{
  "num_hidden_layers": 13,
  "hidden_size": 320,
  "num_attention_heads": 2,
  "num_key_value_heads": 2,
  "head_dim": 64,
  "intermediate_size": 640,
  "vocab_size": 7618,
  "hidden_act": "swiglu",
  "norm": "rmsnorm",
  "norm_place": "pre",
  "norm_eps": 1e-05,
  "positions": "learned",
  "qk_norm": false,
  "attn_scale": 0.125,
  "bias": "none",
  "tie_word_embeddings": false,
  "parallel_block": false,
  "init": "uniform",
  "init_std_qkv": 0.0223,
  "init_std_o": 0.0,
  "init_std_up": 0.0223,
  "init_std_down": 0.0,
  "optimizer": "muon_variant",
  "learning_rate": 0.00453,
  "lr_mult_o": 1.5,
  "lr_mult_down": 2.0,
  "beta1": 0.9,
  "lr_head": 0.0053,
  "warmup_steps": 200,
  "schedule": "wsd",
  "decay_fraction": 0.757,
  "decay_shape": "linear",
  "final_lr_fraction": 0.0,
  "batch_tokens": [8192, 16384],
  "max_seq_len": 256,
  "doc_mask": true,
  "train_tokens": 262000000,
  "max_steps": 22708,
  "dataset": "wikipedia_en"
}
Each number is 500 + 50 x the weight over its row's rms, rounded and kept within 0 to 999. Layers, rows and columns count from 0. Numbers have three digits each. The size before them is the row's rms in percent of the matrix's.

# layer 2 attention query, 128x320, rms 0.0278, rows 0-127, columns 0-31
113:471410442366529457544408425445425497531539533551483440553541540513493392589600646476528413573481
103:478441491499480571450498542498522495506459526564548463485608517500528459449451503480574469552622
110:487543442511439393463452399468504462456473536516480536458502291516542462494460575523501432564501
107:422524429455494526490512424398492531530546549542463547532493572455534408543498588532549459519501
105:510519514509439557474529426587433485513544481474504510547497471542428541483453450470435451634510
106:453426444403435417520558536449502457403388523453510444481542484555505571471514556478523509522482
110:504490590524486462499489412491488429395471459489539546552593469531572471497441608509504511496501
113:559493564513558606397529501507535500488518477509477570572584419535497624456407428572474469551484
117:492461547498483591517482555533539537515511565486499527410507556474461491511485497495442515495510
116:623519503522477511496484575568449485482471477489412500496527505490510528618468512580504425650553
106:561464456509511479504599523498499500502478464510521568393504432537486551511520385548550548532557
105:429410558655530520535448493570493469422465497501561478418450487469529438508578603508513516502492
103:449437406566445514517462506541538563526511473488515519431536557490575486487518562544509483500529
107:489392517632523504431551375515478521479546464456460522376425507531501569561520447556434508451571
119:648497518500492422512584540478484477484584480531463499468458471511558391528519591411533481530492
103:532549555362432387553459509540496505502534400502522485572563434478420527505425449534537498456471
098:558581509524448478487431491419482533540572516481513516462410533499504542484454608431534514451452
110:559510471455407465512458521556525485479553581415513508529514484501507565553529526496523546458497
104:536463572458479535361585534483419463481555546492502510451492476517470572462555450549482474504495
113:458537491583521449459540556512500534450449521500539528485513519448547484595563548494503526443476
096:561573388521495554432566523565566522547473506522461544526506466490502458496477508519474513492513
099:483488495427544508460367497488441526546467531497545480593413527482521543595463457587477397569523
096:471524480462544439483510484447508509471463554501478490602512512550493520419563505535511510495476
107:548535426461405579506517609477466487508498461481465475554607474585492490520503538496501566517518
109:572525600642405599486495531527532541531499488472515541567510435517400523550538513521520516573457
104:506577406454491418529513459458498468463434516513498454371531498536596468553503469538496488338503
110:515463500471506469503470485461490479617473457477531541522579567439483548516439432537490474444473
109:468445527502441448523498485461520455477497517553503459487473451500529410520501560486522449590427
101:602537582486591541528431365470501480452495448463507505477504582517378594329552485551485615494477
112:486536494420468496517583436495570541413468472537514476420510440568632504486563469497466433530517
106:554486516495491515434603415590511504524442468478472515582431586510523518464417573461547488614448
108:566539524425523623524490540467530502532553496518535486547431436491460620528441430514498547401481
106:465531535481533665498538429568571523525481541496463495490524512534471468515410491502530505446617
114:426406480557559633495470483436544552477440476486427519534395412460494615472487514606478430572540
104:492485553537449579500417445551566596543376450487499465510505577508467592483431561516439445465545
121:547494569500632584442515492539532520542475462453486565518572477478394568480462465561436501501469
108:469495537617512598543363547432559418525512572517528526444496527546544441517462421591502490526501
104:495527362611471510569499440470475558426513521480534476453531610504514418514507508482519494590486
105:514458454504479403429527406518457464543512546490478478530448470530498502464502506484462494530538
098:590406545481440496512432519532493525439476557558476469465488417550554418442608516477511579464511
101:495495519466575459506477573492520627499594541525503528555549524542496480409600463485520545530475
108:441578540489518469589489590578551545471548494475539529562551519488494411509550554515561523621411
103:443500542540587497504561528534530478564538414476519475474452504506418535456584517527433492584395
101:521547489417565463511486625557473495583494502473461476404472482481517535515456466430511515585523
103:626440400493466500466343444490611540496348468488465540484445461504599535499471552488489414502543
101:562428531601523521497577409595517545470470481496563488476438618613498571468435554382460513515503
108:578525542549436426535444501490439530487472437550504430436478425451531376501503581497514457517451
100:424517572539554414472493623523538489446405536525480521406410479459499500300491454453467512561507
105:460489583428494586493483553530467474489503462421417477545643423498461545576479480455474553506536
099:520566503579493517510461513501508513437465437479429509419416541459519450474576575466521446418454
110:525555478456527492524463527515551543616617551475448515545523518490422526520521482520500454585403
103:466552539498561533488464594534478534536519453495525512534491505469412567441555473517518571352556
091:443471455512569560517524466450491492518465571508431556539530453441496483493441499533491495471545
105:488508512432530544478510474591503550515527521535530515609518477439444559532549520616480486453542
102:543578492459409467518507475470520513375471512491540503525572459469536433513545463560506499416479
108:563528485504544497525491475439534554474597468506504487495569555544539445428524658515517493548460
093:501570494530452518504564557457492446483485589466448572427426475529474488576495544482530531471460
120:491485527506523500542476548376506481459487544490495560510524543483514408500447517476509492550537
100:518507487550548627581520577392501458414582596429478505539550443501499475586487532504469476430466
105:515531558512395452469477412388503501536448599549542498534492470532490473533473542511489542456534
135:405477536495555588491409530565567529528505457477487530607517517507455549542535495527527448460485
114:476534573556606559505569501454535469595372524552498552600456521442417484483406461494486498663472
113:513488446498472511456506502477365475485422568568466459453564498507544416600502499483492403491531
101:392436405487551456477484482405488478496499594463456448389492398502646493454479407480493392493423
084:466417497512487559493498466471528541509601539526472515451437475536453561506582467582498514490493
089:550558442540471407463520474556487478500486430480465506549530540503531438300551487552472435438533
104:436485448408477421539377540467481545417431530502510528587523503419562393648560553482475483506509
088:616493532535548569444543542633525456598453413544524448596457464535543447501585545528553596473381
089:554495539502557365501546502543519510551446429515513463335379525520524449423497560509558551491477
091:584451595585540435501549563528523545516460456502507513536612339470595502538558342495508524500496
101:474505520489564480494472452506497561523344524506506511564412517479472542381519479501563509497444
099:596462436455456520468379429442440472529572502563521438510565394529499506479489480457580421619489
102:463578521570463379574485471506483571444453527521521482556441509531540434538555631492521529489431
082:438636451539377434534556532556403540482441506528534472510530443514501475587367590563523460481529
089:468559506460480586573476507497554471494525601420499569541519495506516465589454507497464531594549
090:478442432420539524476515502540459434545386422549530500364499469558572515587459529447540396459469
097:400576425537558504487505431453591548528537508489516541551443574447483502565517426424515500454534
084:536478602538448477492479519445518555443354489519558521460419503427535461616527584494505602468513
092:495395575539613488428523508455510466503567478448544518481566461488479554585497510513576435512515
111:507548480461508482424544496548461486631487489555504434416474543519465586535461464477441431521542
093:518553532467462467521594588534468547468481496555509420420483465514494507553531603549489502423501
087:410488453612494459552592477500494538463552504483480516440508468548486531519508527545449486496543
103:404644595488494600502518464515444532500473484535539462615499566594542407502511558395487466493526
087:549331501446532473463527457441513492489430455489492513450488525509543605476399392487498496431448
095:521461491447501487506544433579431464557469468525455476388490603539427479473542383384507451508529
085:506487455568589551479512454483514535507506451471557504392387519497519642486478435529477496485536
086:565500476447487506518456610551582540506513485522495511430421517492461497526474465575550520662490
103:456540460524518503549560427477472492453486540446484525570473483499544458475440513485472445425535
095:458478606487393476436567426546491496451529430589507400480562531518597507579542541470510468524438
088:522490521534456594497457427582561564464462496554497522456474400481497535479545537543471464425581
094:489512449402536423538435480466423492443461520526465491429422575451537411424482585479484417499475
091:511493528538577524455540451500534461529542471479523543490487377493482510411566559448444514495446
089:608469412494567555465548452489479460482514551525508467574434428502511526439460529442487438559564
094:545456428571529461505406523451429454463443536460475506498453528560583538467572489537487398497518
087:387481552420520501463560587589422479500532489458487459487493611503489503598549499457500474457508
088:473583415606432443543463451455546462503525498516507521321522509522582517470471447457457505406480
099:534601364437444519551597567568510545374430488461430509368521518507619414448545486462523491471558
103:468543509617558455530469524492504564409387593478426503533439449507577495596554540530503526545496
099:567500400568576426504385443444530531489473524503495523562418414505560446474520461465500496514507
091:370513480475532504468509490591487499448613516485465440505504489561468464507553517414566549429524
099:447514503525616678538526481462522522546521466427468519480554585489485594468356473496480550581553
090:517486501557524560496480343500465555420457515567457528451506544451486432544534604550518552434488
086:461427428430496512508356356474551483537541522468484530353481471471505506406424311458565494469514
079:426572464454412481486480492571479447479562487510516435540578574515546502488545525482535459405485
094:614530436433536569467535502533575549537520490486452538571544486470426505595539421567450610493496
089:529452478486489391510527425544491462462487594485483453413488413441494498464471480474464475493485
100:441511477474449458434455485495487445538505487542532406545521523555568465588599483478560506470374
093:465633462528475488497550524522474455444569549497463516389492476519483502595534501546444456602450
089:401546597462485591468555506489518502475419496473548459453470546558424464595535546551560584489515
090:476556608453557594463512476479465462506530517569504493511601461533531559453521468457525427504538
098:466655551491569470518640536462514528462508568411473539536580565473501542485547515519516465513499
093:428472483448498442505513485404525508511556498548570532450511472490431495458506481501525559602513
092:529430331517500394481510564476547544506539563495483506430540573543464496514482536466508527368506
100:596452512500585512464474531451495445463451550537438439619479507554499441544548554496552510483514
099:530460469567483531513540499428488554408484522428426554411546498431502462499413433471461524558508
091:573370504519454491552402523452492532418541561453440516357534531498526524583443634497509499415465
085:416575618533440565474423501480542511533429464471474540468382389513409539546472450525422506595497
085:570473425525437496497567524471469594514580532488466507648466628505492515603419586508509506498526
101:420509597440498565526537473528426396561382501551601441566502517509503486490420444509500479564489
091:482570482483542518489565427509573477512572462500532453545664442513513511424553507512585495562565
092:436507527481442610442527600457442490545513501530472506488503508487511600435463532424535475474445
088:440535605392495545493561550533485512443461492462532463551534526560515479468503577453480430376632
087:510478378468464553516485544557539525490542527471463556533560455444496509538404518458501477505531
095:513497504523490523519495517405502503564564497510511497472513512530497512490539432444566440441437
087:488547560461527485549432511392409475437397537546479447394407480473561386485482511462487544465486
094:506495469468556417458387464485408479457400504472480470488510451527500537479570540494514440403535
095:544597552539542552539424408479509473470617446513528516559548520516538490479567510461474514591533
094:540449481552573559478387455533504431545559472470536527527466518518432574420455476518460501523512
# layer 2 attention key, 128x320, rms 0.0309, rows 0-127, columns 0-31
122:542499560392517483460484528550446497536450429472470493528486478482532521525435626530379570490449
112:477517489539541483518458618463521506495517525483498548526492418511529458459464495427479616431499
107:429573498437488554537476509507508610530462525466463423542448519549545470518332450564463458583509
108:496493483488516539486497551478487487545584584540521487532424456520573477449511430476497525568555
105:565492488518481555526473592491506474569421524515503492486647422490520482525528588486404473496447
109:462516576528590551468452521528505539478516426518389466591523475525496460679484568485445587457453
102:454496557486487543415501464521491554486494506503530458476508435513611441451406461511426537500492
103:549517469538450475492447452491477486500491454442529523523504525436508442417500541594522531449440
115:465505575536462431545487486436515506467349506514456490421484513472538478458462521470516513482496
106:504473556422452597452493496555498487447500556496462508443482488533479526472569505563497463503430
112:437486486450459497534442491541505518482473474433501476476554494545641428514436484502490518567529
104:484478550399489448450477477554552549469497472468482506433450526537452557515405427579397440536579
110:584512477511508459545573457546475529504573552421456506540441468450511416594671517523432511552465
103:496504493529438425548524576426472522424580492534565473346456522545544519428463441553475502580514
106:445481492479482575525464489518589493531503529555497512480492470524427500558556483530508494524475
103:547518509536546648526472542543413458615468475417522509467495515469552485516532621460444491519546
099:469524493520548512491559463537522520495469493522441490526459485482561476555482428511524461525554
117:583537530451527464460533480455448462632560451516419543521505468409468536509368505531508527580484
097:527517456645468468592466476609405523491465445491541553479458492614500532427523537540471501498409
114:575498511474489581538578448512592504461466562549484508447539521504563467426474452544524547583493
105:546404568472485405480525423557562599544491390477527541398457402494485469465534392604532422352485
108:488488464603525398456474604566497495496459472533482513511545527459525537505594569478490400410529
102:560429484517568453500575508443504446511546512474524492505504490598383516456429420399470556617461
101:499437520472497462379507556593517521491525452491516509556569486556476580566487483451486464464547
103:498530556438412488478484503520436468533449478524486475564456424524465502569502497455467472472482
101:505441527522619495460528568585518542502599500509550475526537565525572578456618525529417467548502
103:494582516570447450575480484524416496520516565471558507526494410494533499523475413507558506531413
116:515544595507519496471514498559523492484444441502445584511485529571411514468432599475414493455493
100:545527460446524541444422437535482399496576500431537491456446443500502464477397419500488538585550
121:548425522415574538470410464569480535456412447495498434526509522544372551473532602487475420508485
100:390669561456552504436479507467459433510563474516484487579512511477459546464484498467556418450522
109:601475508585533455624581544511479478496428419479515468492546460487515478478482381409456485414572
102:510497456533592475468438501446495462545593414493591487502575546513465531480535397516591462512427
114:468522434405468567459495472457570441425569597570517464464569528492569473484610487494539517562461
102:469442485540450460534478513588519483447577535522487525450501460524462428498455547501456443563384
124:523453513479507553545493416428469472491577528504542512491465520440576468473489484548562500528415
108:428515493460471529433596509474488536516480508498449524487495464564513518426524558502545516425496
103:493507461566432473530556498490508517503527446454434445421552536447476544561510420571493557476576
104:500600485490441550481541537384437508530471574495532486576550500542488523566546531473498484513513
106:519604571435577569520505566502518481460491473483421515535563492550471539504461573476507563502570
102:494512436461490398471508610511520484532624606514479508591580477553403540431538525507486521607513
107:446466499532483575507444552550587505542537610503451489493531503503569418576455463562504437484582
103:520518449505434600500579567569465487566480513457520475516412487441499464386438435463450510567507
105:511438562495522567475558488546485471524347529485460461595479504484437611508533578589509503514409
112:452397534575486434520530523452534507470672525534510517419546463477456486458499456454542525596537
098:509557471500638400463534430470522457534451446504472485515485437517482398480460499405419464518564
106:458614463463432504541512562473511572460586488508479487530493470519457666563565474483525492442502
095:474498562587500471506427449466512382489643548467525507580408523527522617499470465549534460445535
100:536552506554495511478560584580486433536560425591497466458481442550442499545444506457388494536474
102:427410415497460450498433479589480479522482457494538531503418507527504524546508406440503520566470
107:554485430422531458510528519523465466565548508441511561538518484486577443550465401574525481603527
099:473520514522396559508506482566469483489454503528521519573514530425498497485537543533576419449467
102:501571498495499536494447454529553448541562538525547493569441391518526532454528378524511493483535
114:486514531538557550536507390530531475459363519419427552573466522501570387528442517620442503491397
107:494518444588582524498534484448496482492499488501518560371454591527478496454405543538468463563474
108:551436481480516441467501458465512509468450583504480511418530581455470548645542377452501485597573
107:439481568526510502506583517369521418526571551556508505460525495555540500544421397454572481544448
108:483543459613497549489524567489456469508529545528536489489534529543436590588541456480609496453583
110:511451542485477487505504487469485434512627556526456509474500479552538456600526480482515507457605
115:552482504539577521548547514536487545523560451500507540539455546544564533471501566483389547410518
120:573536412415438525504482527541514423513489464527566520530520472469533327605521530419536536530458
115:451442501430527486526510537534527536490555412459389477556550478457400442580497513516552472430551
123:539469513539527464430536629456452491490539498526483517552524465443449599525549464498505569451616
105:517430498529576400489519521518529554434586456476554531473546513575477509567500492459473571548533
089:533496471577570512585503511412564499490423536497592464595562602504489445513563491550473492549516
087:425482586395494481449452401503470429490466517526520501487519411522516507483502543449445468476495
102:444508573518574459436612506470503450466454427445451505555509440496506536532457460438470554511650
096:502525533448461565552444500509530562554533488499537533485583450488556377497533535488466512446445
091:523482605511538543503455503391548460568436475459586526428443570475514458414407546434578589325484
086:485405489487430493529441466505528520442546512423469495602442570520545543442540575449519514514471
101:514546619514579476509539363597528505424490510470495540499538430524578415417449503534463574472457
087:519462470444494442437504460519506518485580522512541502465547572544496483517501508497463543551403
094:523597588512585446494476476476458511521528480514491487542434531556505471483499495446461451433596
094:406616516471554559529534429517472540531546448538554521515583488519495475511562453483463507455399
093:382586508481492566468527378405499579520491480546499499451517501503439543357413369476483475657554
092:434482454437457500515484544516497505512458572519522457499455539490517463484556576528465523523524
089:542478558483520536543451484471506524476535523463581491570523560516513631484445451524606535512484
084:509503578470624513506481500508435547459510479524458453388512573511515567544555466472599514462439
092:468553537617469446500494505463458467505476570491543531584453505449576490475502470510485540462462
101:529498500478486525562486384488551499477500476554524458558508457492559433437494593549502548558441
093:345485547525516539537556510557493528427415523481451526537411536541497516486595521467471485426477
090:535503465590463591489544477463436475499583462540566488508503451458459447502428378529490500462539
100:546504515496529462461544504602495522540557438503498464528493476517515476407506537391510506440501
092:542528426468544450433543464558474479517496434523530461476594484560459527539494547527552486592507
087:518519537597452540491555456506475452578524503501532501412447510483516449529501534463541465539504
082:467381407572539514562505565539510460530507398540498484473474462495539482456528559527482539464554
089:477553495541442488494454546574485549533485478515513519468671532473440491404556467519486449581444
097:553517442462482451506543519477549469522520482535512504425456402524434520431426654531536504572515
100:589550534452560552463425416499550521480460419492509494423468461516532483525521481440496588443527
087:478486515481488496536437433569536501493462485527477486471504457571549465600508638586438607536424
095:612504533456486529486426498518518472532487508480451519434343487475432604408388504463479449559410
094:483492567566499489488419384423497396533492484524558485511604523501516482543432530449512502459475
086:532591583608522463453484552573532503503545491590531502478483538448522518474460428493425570491524
098:548462555469570450476444562485467478482583457536510498589458523540475515511503506532483427476546
083:456467554459525495485630492488528519463446472514558447424504505475466521430499516531533448417468
090:511527526480519599516580530504492489470577432477493500497572467508500548514523520633443467488492
095:505448473471567550432459488504539468496572491516517484486574575550411526507565443525454438503544
097:529451611456475485401514508554444488472444502556502506480444490540430599519435461509460481437431
090:525480552488522490483435486588457558592454485528492469549492459598450471450479417458513516431490
098:498611629418477495467598473520523500554502430549496467566485438535580542418549549467583558573585
092:421504515543492498489578487548438475566427441502511495430556517458383509579422518500506517504520
083:523404560587556577446489411410466511608543510540492511492599545476496544531438443571487585563447
086:517599551532529456444439484492550514543471442535498525574359655446443489519487580538515413650562
087:470433470606497467465506437452478518515555511526457524506548393475560430530532449537586459482482
090:507564488513428601521430451469547539541405550488595479563476541513549474471479528600578507446491
093:451454483596441473411525489447470552495420408565506409422608528485406472491491546567491440464491
104:507511479505449490503520473518533522479499524514481510439543522455570382472414569533491476464520
091:570529563404446466483519442452532488492513516544463550543465494566475522479405505522429515542558
091:496454492525557528475438535475461495426452476522509473516490551474431462475503529444496496447464
085:392448456464467499474487518482554551470451477540562451459483457481448481601415518514439487471419
102:500557415456531452476467522492485431553574447486499500499488530515564526518526581471543400533500
094:439568518616533518553531597561453483474449488427443554565450553494524531609502455518437515500606
090:517469501505531448524563541423477520468455536467572500520610555487471575679345548487482497461580
098:358491531368434433504426578500485513490547488521496450419585481506464489482508515453510531550538
101:588510459463516486511496658410425519489527457541500481499570568548387472538533496541573543429529
094:526428691414501432504497551481535539579571585477576462542532381529457568469534436510448508584413
089:574452538463405412580428482402437490478469506520455501578495589501515427423502433452481501549490
080:603512478513475487458511487473503589467435448443501525380592495527437530496527498532523440499493
099:507515525540529460579558495520453500471439480503499536505477548396466410486509544489496566440449
091:554385450560414505480535548477521456501453476522553474547527598540449440528421492395498542462468
096:505501389480559501529498394433476484534546466548535499442441483491557451487443500466494436566471
085:499525437453463470448469539417514507441463432506542468531448501505538546440493455464441439485539
092:427413518459467563464499503429561561529527500477479530484532480553474532483504498501557562458572
091:518507487527436458558442473473455497467514498458529492426532522528443475540506411417489468529439
091:468563553553498539543493460506455508514527459526443424552547592533507511526564491484493497524472
091:499484559527500452483522520461487435516496474563543474490450469506464529624628568540573501466544
088:479437443468436547459527459494474479566506486548477518338494498460511510530520482502476530548604
089:498407470507415456501458411487475449598620442547467511451451563403582401510520530489528446589508
# layer 2 attention value, 128x320, rms 0.0307, rows 0-77, columns 0-31
105:471503538563486367576545399472472572492550424505480500500495513539500513481419515511587501416515
096:526514493424531525568487495508531645474408482484425561550532494408494492522484540576484597478551
109:398531559543489445533555515566505501445414534611494522508470501457409551515590510505537588588495
100:501488530551494555516497630440494505450535474472528494480545506495480488587483497542454494548399
108:419490439482574456551485554483503453534541431445426467578455514452518460434397528531568602457451
105:497511569407474468559483489602501509473444494561464517558518470436490448482501557512596494469518
098:518538544516421530523494372477417507536567469514469403545455516467426486540504508506493443467491
112:516513522479496402429490523527418415457490538596528500585534512612548503469521476522545509531481
109:439532486460538391469519452475513475488469462535539468487519435583553536519501552389446505511537
097:435437606519391434454527459412470498430522471498470439586465564555515503490412503586426451467506
100:597512559493524404509475501544486618453458527432530509501476491521474584500452494415445479540450
105:475434535489500472496492499573432519505499487462544410462493435508561445491489438549503421559415
102:543503513497580476542479552528471469531588450497509509494490395497556529516558516587511445598464
100:474478541503409457491542470462456534497477432575441542467486496493533582495471510544491551582523
092:527559488503563503511482487453464492453445506512542499543530456557514447402598489523542508525490
099:542517393394567473548525451449451474515520363414489462495480512528536525433493488538427485607473
102:581548514595532560476503403523514561528484408465429538467461546562467543474481358458433529425557
119:507476537565561546511503429427544477484510398518450534558512513495435540453535502513524439490438
108:516524557507489600525494511600504459512413470581457550546566499491453471567592538507619639496545
106:500504471407433454551482571493430424567472446449564528521495504530516508533551628446449513507469
102:462496530438580468582492501559507526501446481430422545474511432395519599448526549454454536459460
103:557462543473612514484489514571558496572481518625537561508512482437450505455585543434537446574564
114:555457408603628440480529431452488509476520444472444446523513472435574563492441433508545510458557
106:565480396506594487559475518423538538532546518567481430539513489522505567571592508511488548413561
104:485485572558504470458480410442519439527582499521522489508475528504605519439553505616527512550464
104:504475494513544560542500591479528586461442485550545475489465577461529381544566502540470488458493
103:491505414467524528540480551488498525449547581524492494527523509409501431495548565616548540420516
098:508485594533575578532520517501391535442509564507500447542466474435543490531468468496539462593514
098:452464466486456582508463601459607543475452531543556462505512495499418434464466491590477531517497
126:488511429582506502530483503435393483498530421449484444497514499524511371460425441549522485422469
101:447508502450591532509479440551546445471394555507482496547523459548470549512473506461492536524480
100:474501545438384527511492550519548475531427590527466470437497492476503490474527543436447525519546
099:487517485511521516522499360424463569577594524511549591496494496510557538561503597565576551593408
104:474549643499441407487488587473540551469617562502476501548465440493558510572545563587431533421482
101:514500539490563385404478523542496446503547586505551569611502557459459512512585618552495546572484
090:469456448458596520549522586500493623593502570508542510555487508522525525458545447385550518479491
116:491446596403479442440506415475471566491510512462505480512556498495522394513550504501427471556453
109:576474506446390546453476474457464490535522577583487518538525510517553421489568580551511608443486
120:452523459549489426514500551531520498503500528536552517514540481472451510523481493463558445521515
110:468455496517502538508469469484496410529530603560441521456472528545567517483581544529554484440427
105:460502638501528486509519519458506538516498453462496521547453483489355610495464535473409453573588
112:449472445502432465577463457491535507500515432441530532552518533485546492493487493425436455503443
122:517489400499592499475514417476496422579639500576531456467513480554504388533446437554535474515384
095:435435528617604448497489543557501564501510488463418529484516513367450553510451449537498498500380
100:484558594404461564450523496547521502455445556499554543520522507503555577564615498440406486492539
113:502569391462516540548494421424482519452446484486608470456544494464485414518503480552543437531400
103:445530490483442471470499496542517501511426459454457443436564537465533446587505587530529499614534
124:528536446544426642403492422491556464466511529562508489437488493472488545505549523535455517548552
103:491502591471562562425508592511493529425450511485552528455552481430527545499518519522500485491605
115:524494535569536505476532604476536481522409455442456550501527521472485554498402586607442555458549
121:533503523490529535481518517537542525447430461460454502514490492478465418536479486556445515491420
106:547433582464433437490499376500509510453411508452540450511491509526482557475551576487435388489478
110:424505479448496593480535496487486509495421505533438471561497486465362468488462503546472514454512
110:442506444540501495561490496516451544486451498542515559565535501415442568461507476543497465392552
108:551451513513481524592539460364455476528638516518482435515470486449523518510571479495531495526523
098:522539456392503399440507497518450518489484529530513445427475456511550549472563558485534578475517
102:523441470436452466506500494470530482574498487500496519545509564588584464420464630440478476514464
116:390512547516467455444485496409489517487587470450517418534540509554500467479507481498512464585450
103:465501479447504515544461511524485468503456462508548499485448518525520455453513480499455522456403
108:474495452416535565470464543425476477531489436437451509478493474440461401537437501576556535414504
098:420556487515560438524501561505440516425436486494536469486531469422609563513482394510473523498570
112:499491491457394518485524453515488541578597612489529502544473498531489512553477659543527487659474
097:461530602556522514514451513471524488471424534468398507470465533502587568494605549601496472452366
107:554498479390434514536501455538458500497473408471590527398498490563498451549436447505471451552476
096:475434539452417595466495639457468433510496512494460430524449501476530526544457411518522545436513
089:516488645486514535507457366494458510444500467481488485487368388535461492454509538478442534446430
090:510490449550545574477504479445432490485499545566479409510461508488484477534543447507584465456535
090:441513509556528525456438562522511451557497480540568475570517487498594482416487644511555527534415
106:512516471457498477448511438523468444479484473429494487506516534564447478490525463416531508492403
091:532505546496439488465518483480417470512621463562531495500551486544447552569442499498469527447481
093:502525451628539377553520525551558560456596500530528465535510500495554575502473493515439545405539
096:503521491532533508465547548491514553508455407524530548559435515579438554511523477548513481491573
101:460510470447479574447437504590452509459522464498475480507607480475468579474650468471475455512500
090:492498591460414497511496504567547520523488586473510566516534491559504476543543523509503476532500
105:507473530547536506460500502431464524516486432514445567486456483530527497477524521504400475586502
094:524503530439489424518470466508465495525500456497472532554591465559512537659579541537481487523479
087:568533493499592493505529453560493457457488522545486533483482477565468577509532635409464553463426
090:472501611489580497491452524482473513534514550551594488490592468537494458639565548449511414542447
# layer 2 attention output (transposed), 128x320, rms 0.107, rows 0-76, columns 0-31
099:617466479499464582495551509566521513532415462558455446450496649497492512523533586484565543567456
103:491386490572512499501524499423460548590458525489515528458538557494482638492462472503466494472508
102:569497583515468572423593493476585575570532497402481490465534388537524514507471435461530494481560
097:486458498433488460444439430479543449506491471501539468521442517530444493463482481466589463486627
103:529450573506541475480568427491569507445454533582515514461410560464474424465587534470542449583625
108:600381459516525472469532502521577551535521550464468469467489510579502518518555460474429532498491
089:541496411570502451482532483548572410503509510516538503515468507524460531537560508516601595599552
109:451428490493453570553462467541416505501493431587586334511535418496476479510515502503494465464445
115:466530408569507548475526492534392507498440589519519419532483566454507540435477505564482460511408
092:539406404505553494515513502532478551565481549581528522511484434513482527529492524481487423468432
102:533573535551471574412482453459553505558557441472486614467605469499500574432451466479503521489556
112:517466495467362451515490534535519428525512359598569523545520402581549670502498548460637457495562
092:450466494471504556487451485603462503512479468577505439593589497456516537436507500405546504526510
107:533439524527506532473534439468509558489474645544459462528401438478476387494525510436489555439491
089:407463487474500389488430451475513537446482494537482468491419511524512488580423506468423385571498
097:485527578614517529377509482646494426553537464537526438480468441441480615469532592544572441516488
114:424524467496487530485459525519487407459528383455482568587572498503421531457455485478444506579575
114:517541502485556505557470536470514462465516556439460419504608496528481543473493478489563547553463
109:570599499445485566499484507512495539451493506449485460452561494517485469447452498496492399548438
098:591480506487514465485440524523387627392496570645544394505479592542570514532541552519511546451483
099:552446480531566553415500497496517515416517568442421395432480602589461404571558468485462434565581
117:501575475493438602485444514524474423596522384396530472547631426533526549518487461533535485505476
104:531516564444516553466472475602512476518432555566515504573498575564434444477487581533503481472506
095:458457582510531576410531464526481421547425574473510516427585461495505454436402491577535478466529
090:428522462416563527458506525563430508450519442490577371388519457582415470532465501501519481451466
095:480525397477466479514525462529424538548513467586537505503517511469468507444483570461553434539551
109:522575602508476484510403458508613502522481470519518530453468500541539452529511495473494511553535
087:520475586554386547432538487518634538539520438493603508478526399526530559519490483489516513432561
091:532480507445435396458476504520443500525453493572552570434436518479539427642607520435489481477506
130:522506502432458443471528477555470525501445482654482464508479577527528502492510606427589498541462
094:469525475502498492555512587508474500484578509452470564519501434490438517556517499457466466545497
099:510490466510501516547519446493459440498423535439546440513419441494442489550508440462515342495478
103:473449566530586519467430511479582468409493538469527458516461531500578588493499449472503488489543
093:474517401413528507579466410492422567528459490554508500419463455395486492483415520487532440487470
094:505490493537493524558405468462463499505427394452494400574508472495505590443466486591502418423523
094:522544492565531514497555479518524508421534513528487501469475493388537523460432552499526516589562
106:548492379510508475547552486577490555420477552554473508438409497544531590625459468487543500480431
104:517464579569586480479559455476595519449496551482527433391456394492440491548575455489500431560549
105:537498515537447504421465443512554483472572472505425582503517484479530507474571565552495576513464
103:459511518439464470478524515461413505478522483572567295533563533477490430437442489455526482518573
126:472523366565398577459511465536521445433523478462508558519566546503559627448543471512480515454477
111:559567520491544582385465425600509474544506564480544392475561462495501495506442453575444546563553
116:473478519452482456468537504551437456453499542532565322429454548489498414511515554487536480560508
100:499552429469456549515473428441568449582530489448591513523546472531476424449479536516533509437608
098:454532509556453571492576551532526490507548435490543536535475512494487582470495523513449471532557
121:540507450491463433486539485566476446585508557571496364456472571534542412489520518459525510522513
095:541478545521481466566466539457411544553517508409544555541424524558486481482551430466489526479461
121:432560508464402428561513512413403535570536560519452486526494470435500390497431540488510495450374
116:517414474577525523558430493476573511486540548433490646547571421588439592451414512545416622479448
120:477530519508546577542466451476499517495520444474519647511541570534520667468495444478494474484518
111:542558480437427445446465460434422510581503484493454497487456522576498512550516460442584449508526
104:466425477594530498558520543454497488534586505504537575513490456466492506494530443557449525473448
116:540519573526630542483465440508596405537514476406472561456526481620532508578489490429578523588547
100:469508520546518605472583498526510487526453484465522572514497502436520487490497526499551495430464
092:504585488398538601440500465467512443451493453489519474430503542542560453473454521545536605483487
091:524510499564458462522512535422467489528429428542595477477554525472499502509564556467532445548521
086:516452511468577489500473531429467482444439521499468399558524584452465615495536456524576522611533
112:576551491538419526567497508481508459489446493561491466501514541531576574440530480488464467497498
099:463495605569592476492548543569573473535483493494463462411462524532464498449407544478506478513509
107:517489500539540431442475495505531488502423554530529491542447488565479543551549506481469526579524
090:436491547536559646470485460516576448506508390504554566436532517509408598458557523533479441515557
102:506426518500509433602474463524537542399414555550518437504437415515552521553525501476454470428490
091:533573440475526458499518497514479542497468465562569474564604458447451509434493466424516532445576
103:485468476549540509440493513514500475505543486482502407571523543589534618482545454449561544490483
108:527414575502569458504480518495531485543563502546476516464495526569544429502528665392430500471425
077:496513468505565513478583577435466426582435562520473523446521672551495528535567537476483479487492
090:484494544440502402477495527497517507541560422506459546475468378590483458516440560521491516437490
098:525497420420521507492463557508549512466593422542579549447527564541385537476603460497470418505547
112:543517548438544455486530480565428484520366603572439434466433478534484479545493506437443455438484
098:413505439518535554584485540500598505530477454541518553504580564476600574452512623524517506518545
090:442555527483406516506500475500521571544457434497574578551543451472468514497536478566446515519476
117:447550475482468482550558472526444485487459513478512404503545495443469519488513472525555539530522
102:516577492542476509479550566571521447503447476432432478442448372494517560491449489506491562498559
086:542496478604498479571545517471553466434428524439510403487473374522456586527571484513498429598528
109:479446525350540461477548475508361484558464520610532312509503486507534559525500479493612462510473
093:554536531454524485414511536562520531546515498606513360542507524461562483444574519499523546513561
092:452510529549522506451500503480506498535482596408462421359423442466523569497425515500519518499453